From a checkpoint of a small transformer trained on Wikipedia: local attention windows.
Each number is 200 + 30 x the weight over its row's rms, rounded and kept within 0 to 999. Layers, rows and columns count from 0. The size before them is the row's rms in percent of the matrix's.

# layer 5 MLP up, 2816x704, rms 0.274, rows 833-851, columns 352-439
095,158,112,266,231,175,172,233,211,163,141,155,203,214,204,262,190,210,136,211,182,209,181,194,192,222,198,176,176,208,243,217,231,226,186,173,220,210,136,199,235,220,197,196,219,216,221,226,183,186,168,170,218,147,189,175,204,168,215,180,198,215,172,218,199,237,180,224,220,219,192,178,198,189,162,215,227,243,193,164,183,203,225,230,245,202,164,178,197
104,190,209,224,154,227,177,176,203,176,190,205,216,142,227,205,218,235,218,187,227,189,226,220,137,204,221,231,179,221,171,157,204,199,204,218,235,155,206,179,219,153,198,225,214,239,218,216,206,181,254,256,226,173,143,124,198,182,172,215,185,201,186,170,249,225,170,229,168,194,160,152,209,240,211,166,201,209,175,191,197,165,256,182,232,230,222,208,219
101,224,227,198,194,182,199,267,218,215,180,195,213,202,133,169,200,182,213,166,241,225,183,230,231,208,162,175,176,182,217,200,207,212,225,200,225,192,225,200,182,196,215,165,208,210,182,206,202,254,191,202,205,235,222,225,161,244,209,199,151,173,186,227,204,240,230,140,188,168,246,232,170,142,202,248,175,178,193,182,194,213,218,268,182,220,197,174,189
098,207,196,244,159,185,153,181,232,180,187,189,191,236,172,176,255,242,152,175,282,183,215,170,223,209,196,197,184,194,144,221,209,227,233,222,251,216,97,224,213,182,189,182,203,174,204,196,140,222,250,225,224,200,188,238,148,149,187,218,172,187,217,185,240,186,225,202,203,188,195,182,247,206,207,181,207,243,216,188,163,153,212,208,215,180,236,180,197
097,202,218,157,237,153,210,189,192,199,162,221,164,225,189,153,142,182,246,232,178,144,213,199,267,183,220,202,205,177,192,208,196,213,172,165,246,206,188,222,196,251,222,200,208,267,203,237,189,190,241,197,146,206,223,200,181,230,175,209,240,203,168,175,143,216,190,189,269,226,194,237,144,149,218,219,218,198,206,222,215,237,215,253,258,240,177,215,238
100,202,134,218,222,164,224,216,188,183,226,194,260,180,230,236,244,234,206,205,158,161,204,241,209,212,208,175,201,255,187,194,227,223,216,175,219,172,167,233,213,166,190,209,202,244,191,195,199,199,155,153,170,189,243,187,221,221,180,220,170,217,191,188,164,218,188,184,196,179,208,236,190,182,186,160,160,259,188,232,206,195,147,199,195,232,182,182,260
104,168,146,189,189,146,153,236,203,204,136,237,198,228,209,189,217,231,212,192,203,175,238,177,229,167,185,201,223,189,207,247,187,227,175,195,138,208,220,206,172,211,231,127,203,235,230,255,180,219,213,183,248,217,200,155,199,210,178,198,197,218,208,175,175,196,230,223,227,160,182,223,214,185,201,184,239,160,206,227,212,175,235,187,187,202,195,146,201
100,220,254,194,161,205,283,207,198,213,166,177,171,223,207,218,202,223,223,277,250,192,167,120,213,213,156,182,179,150,213,167,220,203,177,230,248,205,239,203,153,206,145,160,265,208,176,226,163,232,223,199,217,182,211,189,172,193,231,197,238,178,201,240,205,265,256,187,192,212,190,216,203,212,241,145,198,191,232,192,218,214,213,177,152,191,152,240,268
100,169,201,198,201,219,252,234,190,180,187,167,221,213,156,221,199,246,240,226,255,198,145,246,127,203,179,221,189,206,171,185,152,194,192,217,226,192,174,209,250,180,231,207,228,207,187,142,286,303,207,247,179,216,186,212,230,180,258,236,156,176,271,193,223,190,211,189,199,253,222,248,192,232,227,185,165,218,230,287,164,220,171,224,236,205,198,194,243
095,192,242,248,199,222,248,167,175,162,166,257,160,236,162,184,209,185,154,219,182,196,214,168,255,256,218,176,265,196,176,204,213,230,224,188,202,198,181,290,197,232,256,203,197,220,219,227,198,193,237,175,234,151,183,201,218,201,148,171,156,194,189,237,209,168,171,180,274,180,200,180,223,263,155,166,191,209,173,225,163,175,217,206,179,232,207,221,240
095,294,196,237,215,189,180,203,205,216,205,225,195,240,150,193,205,141,213,237,240,242,189,221,165,235,190,172,194,189,210,240,247,184,245,186,199,154,217,217,253,199,228,168,281,140,185,223,157,162,145,194,224,191,170,225,203,157,203,251,181,209,217,247,185,181,167,175,165,244,227,144,166,194,184,217,174,162,162,223,198,193,209,226,159,163,161,250,224
094,208,218,207,272,179,230,223,137,247,181,149,176,211,179,213,199,194,199,175,202,232,213,220,181,185,229,179,143,217,220,221,198,229,232,174,226,174,245,194,206,205,185,231,205,151,223,221,195,192,209,214,222,224,196,249,174,229,173,199,205,189,171,187,153,183,240,174,179,190,219,186,191,207,179,185,221,198,206,190,225,160,168,204,160,213,233,208,236
100,204,225,214,157,210,190,176,218,98,237,169,194,187,138,169,166,211,231,173,190,221,166,153,255,231,158,177,193,225,213,217,207,235,161,148,249,168,192,191,189,175,202,217,164,180,176,158,163,186,209,148,176,229,203,198,200,186,178,223,199,246,188,188,204,214,214,235,241,194,161,177,197,206,220,188,264,169,197,227,118,172,206,252,142,180,216,206,138
096,236,203,182,139,200,211,156,241,242,257,226,203,206,233,219,155,203,206,213,233,198,190,224,178,195,173,168,195,171,198,234,198,253,204,202,209,211,199,260,161,153,157,201,170,219,237,251,202,181,194,210,141,224,160,168,157,198,227,203,209,160,184,194,168,187,260,208,190,167,244,192,211,199,208,162,184,220,171,187,179,134,191,167,208,249,183,166,235
096,247,231,161,214,195,171,186,252,168,230,181,216,180,187,191,227,130,214,225,167,198,220,176,191,235,238,168,216,246,225,220,224,136,217,196,192,162,195,206,235,187,118,217,238,184,229,169,228,193,219,200,198,186,242,196,223,209,182,207,257,247,218,244,187,171,193,204,218,191,193,261,191,222,187,153,216,202,207,246,227,177,233,229,153,210,108,166,241
104,147,168,183,224,238,214,199,222,143,207,219,147,238,217,170,196,160,166,205,223,190,191,189,185,239,160,268,151,232,187,193,246,226,220,216,176,154,254,239,252,211,180,204,177,202,208,176,213,208,238,176,195,226,244,216,216,206,180,166,182,234,197,260,231,199,250,189,241,225,213,203,253,194,197,182,229,197,164,168,160,208,165,213,141,201,171,265,199
102,187,132,200,271,203,175,208,225,164,244,109,187,171,197,189,198,189,166,189,190,200,194,191,259,218,212,190,178,183,178,210,239,178,178,227,200,265,178,204,209,171,211,248,148,177,209,230,168,192,187,261,200,194,224,197,194,207,240,215,167,202,225,187,197,195,191,169,207,198,184,220,242,238,229,170,207,171,183,213,205,182,229,203,184,205,209,247,218
101,215,164,152,228,176,207,253,136,273,177,221,217,161,271,197,161,202,215,187,168,220,223,200,175,206,241,171,182,188,181,220,170,216,197,172,221,161,201,198,193,212,199,167,208,180,228,218,187,184,202,215,211,225,203,221,190,196,190,202,152,235,158,183,228,207,191,227,193,180,180,214,213,259,217,180,212,195,200,160,166,157,261,202,182,256,226,161,229
104,193,217,181,211,175,190,206,228,183,186,185,164,165,181,222,209,172,243,200,208,239,182,186,169,202,205,211,178,221,264,219,222,200,272,183,175,227,224,271,262,245,184,192,233,181,301,209,219,141,203,230,215,190,199,194,193,201,199,243,203,214,229,231,252,137,171,232,148,145,170,148,186,240,180,216,180,184,201,196,163,170,224,207,238,156,206,183,121
# layer 5 MLP down (transposed), 2816x704, rms 0.151, rows 833-850, columns 352-439
100,157,182,223,189,172,239,165,164,178,253,160,228,168,218,202,215,190,197,216,181,207,176,229,220,173,218,243,153,231,218,258,224,205,156,164,167,234,223,217,210,168,280,173,221,207,276,152,195,187,190,131,172,174,202,189,187,210,157,205,165,193,137,241,174,199,174,242,191,211,213,172,168,248,147,196,236,196,223,201,188,233,195,208,222,194,191,187,149
099,201,207,198,197,208,179,206,195,227,181,171,231,215,130,168,218,210,214,170,221,230,195,210,167,207,228,209,209,239,203,233,269,185,229,129,200,184,220,240,196,201,199,132,209,197,176,215,197,165,157,211,198,229,200,209,199,179,206,252,207,236,187,185,189,245,233,210,117,207,182,139,192,194,216,232,156,264,207,228,179,190,185,206,172,199,161,200,183
098,263,171,228,200,254,167,245,203,215,196,222,218,218,217,200,217,188,180,186,188,209,220,184,224,208,242,209,185,209,180,211,200,178,189,246,181,225,188,160,171,279,172,195,226,206,176,167,183,188,215,225,194,223,263,199,121,217,228,235,238,197,178,189,216,201,186,216,248,238,225,229,212,245,168,233,221,167,219,161,207,235,166,232,212,194,213,212,206
097,268,174,177,273,218,174,158,286,205,215,196,205,288,247,154,151,206,210,196,225,195,243,191,210,206,176,177,162,229,209,193,226,196,200,198,234,188,199,162,160,223,153,269,147,197,219,201,137,219,227,245,198,173,198,207,180,192,192,236,257,225,206,174,271,198,124,219,219,181,226,227,218,175,170,203,208,151,229,219,162,207,175,220,228,181,191,197,185
101,182,229,205,220,230,169,124,222,207,196,204,194,229,226,196,178,200,194,186,183,196,96,237,196,195,212,166,183,187,225,158,189,224,219,140,204,182,184,165,181,204,182,157,227,181,196,178,125,223,182,243,173,206,133,246,180,175,172,159,182,237,247,205,179,210,173,183,201,195,213,223,182,220,174,200,220,184,216,214,229,239,211,189,214,237,153,156,171
104,182,185,205,202,212,212,189,245,209,250,205,214,260,184,259,215,211,179,224,192,144,224,169,253,281,203,202,216,205,232,208,183,154,205,178,209,218,177,179,158,249,146,210,236,166,201,179,197,175,196,199,168,171,191,210,204,189,198,211,232,234,255,166,172,198,173,175,228,177,215,166,209,153,212,166,187,191,217,201,177,199,164,166,208,217,218,180,248
103,238,222,218,211,198,214,212,200,203,200,198,154,227,255,200,254,204,225,212,196,184,174,270,187,203,189,146,188,191,242,227,228,210,203,164,194,178,185,182,207,158,238,181,202,225,217,211,185,185,190,194,193,277,235,163,199,149,176,164,175,195,194,230,201,195,174,176,174,212,227,173,178,225,221,217,256,234,233,182,197,200,176,227,227,235,229,172,165
101,190,190,183,191,159,199,218,209,241,141,181,228,207,251,241,191,238,221,182,216,221,186,210,225,192,152,171,228,212,214,235,216,210,188,145,232,162,193,201,187,295,183,228,221,233,189,206,206,195,229,140,169,150,185,192,171,216,196,166,208,131,234,210,254,225,219,181,149,157,153,205,180,190,213,243,190,201,228,161,161,163,248,159,211,187,187,181,189
101,246,208,197,219,199,176,223,214,193,179,187,154,204,191,213,208,161,233,233,195,189,230,206,184,192,251,127,198,142,156,220,181,153,235,183,159,172,199,223,189,161,213,194,202,173,206,168,231,217,195,239,158,177,179,158,178,228,207,213,211,148,145,139,188,192,195,198,217,185,174,196,241,192,194,208,200,177,210,235,184,265,228,213,212,242,121,194,206
096,171,174,204,180,223,184,199,183,144,199,220,207,190,185,218,202,217,219,249,169,215,174,238,239,200,193,224,196,176,167,214,192,225,209,188,158,159,134,224,238,210,172,192,212,266,206,211,202,162,207,191,208,162,241,284,198,250,179,144,183,213,132,217,193,183,210,211,211,193,235,196,282,193,181,219,202,188,188,199,198,207,233,209,195,267,189,207,162
100,249,273,257,209,215,175,188,228,227,232,200,224,222,185,217,214,146,188,194,164,209,200,205,246,239,230,195,202,193,232,235,218,218,200,206,210,213,181,183,183,237,165,169,177,142,222,186,206,172,183,177,224,192,222,172,186,129,258,220,141,204,221,206,242,183,226,162,217,197,215,243,202,211,207,292,172,208,166,233,154,175,231,203,181,239,195,160,198
099,167,290,211,190,235,177,196,232,229,221,174,164,137,193,225,215,179,238,236,186,134,211,227,273,204,183,201,234,180,182,276,204,198,154,175,160,204,163,210,185,230,228,210,151,226,154,267,201,169,216,207,210,200,186,238,221,190,187,111,199,164,176,132,236,132,182,222,233,191,205,201,178,186,196,173,217,181,224,173,211,165,185,185,201,229,171,241,192
101,149,226,212,165,239,238,194,249,202,202,260,256,211,241,176,189,219,247,150,200,174,157,199,214,258,182,178,191,170,199,263,171,238,205,143,243,195,164,198,189,237,219,209,228,183,197,211,182,201,187,178,233,231,200,233,225,169,226,183,205,170,252,162,208,217,185,219,203,185,162,247,192,180,234,147,231,235,206,239,211,183,207,154,175,204,201,204,201
099,234,223,191,198,202,198,120,230,191,181,209,190,223,243,215,160,182,201,164,275,172,157,237,152,189,166,204,167,138,208,221,225,230,166,228,198,207,157,184,236,220,212,161,199,214,203,202,183,228,251,173,240,218,149,200,212,206,202,210,192,175,183,167,196,201,177,269,198,226,247,198,185,197,213,209,194,179,197,204,173,152,160,171,194,180,177,165,172
097,208,213,169,223,149,233,123,192,230,206,204,192,187,171,209,201,237,174,183,166,235,219,180,182,142,173,216,244,207,180,238,151,178,176,218,265,208,300,189,202,208,173,190,215,185,180,149,230,234,243,193,223,212,192,198,192,196,205,207,189,225,198,244,209,196,180,182,189,211,219,228,195,156,180,187,216,183,230,247,196,147,171,199,212,218,192,193,197
101,231,168,172,201,143,181,184,212,187,234,189,193,231,224,219,225,222,222,200,217,209,216,201,188,189,220,212,157,195,211,206,208,205,225,183,224,187,228,205,169,171,226,193,229,163,237,226,160,187,233,153,218,201,204,170,186,210,184,211,187,194,210,212,176,165,163,228,157,190,184,175,193,281,233,231,215,170,147,157,226,206,173,208,170,200,179,183,252
102,198,231,201,171,183,237,229,158,159,163,188,180,100,215,140,191,260,153,188,200,179,254,207,251,165,210,185,204,205,221,201,204,179,172,240,169,205,189,241,236,221,174,196,175,221,228,168,168,208,194,221,207,226,215,186,190,214,208,211,157,237,254,179,183,205,188,224,207,211,203,208,158,249,234,232,185,166,187,216,211,230,167,172,211,252,171,196,224
102,153,198,192,186,203,163,232,264,207,278,222,171,190,229,227,194,200,231,195,206,225,190,200,213,200,258,218,211,145,207,109,237,199,215,160,250,201,146,208,156,178,215,187,206,177,188,260,238,164,207,210,169,147,147,216,221,220,218,126,216,175,226,255,258,172,224,208,223,209,170,210,194,150,246,212,171,156,170,161,211,191,251,174,191,194,246,191,205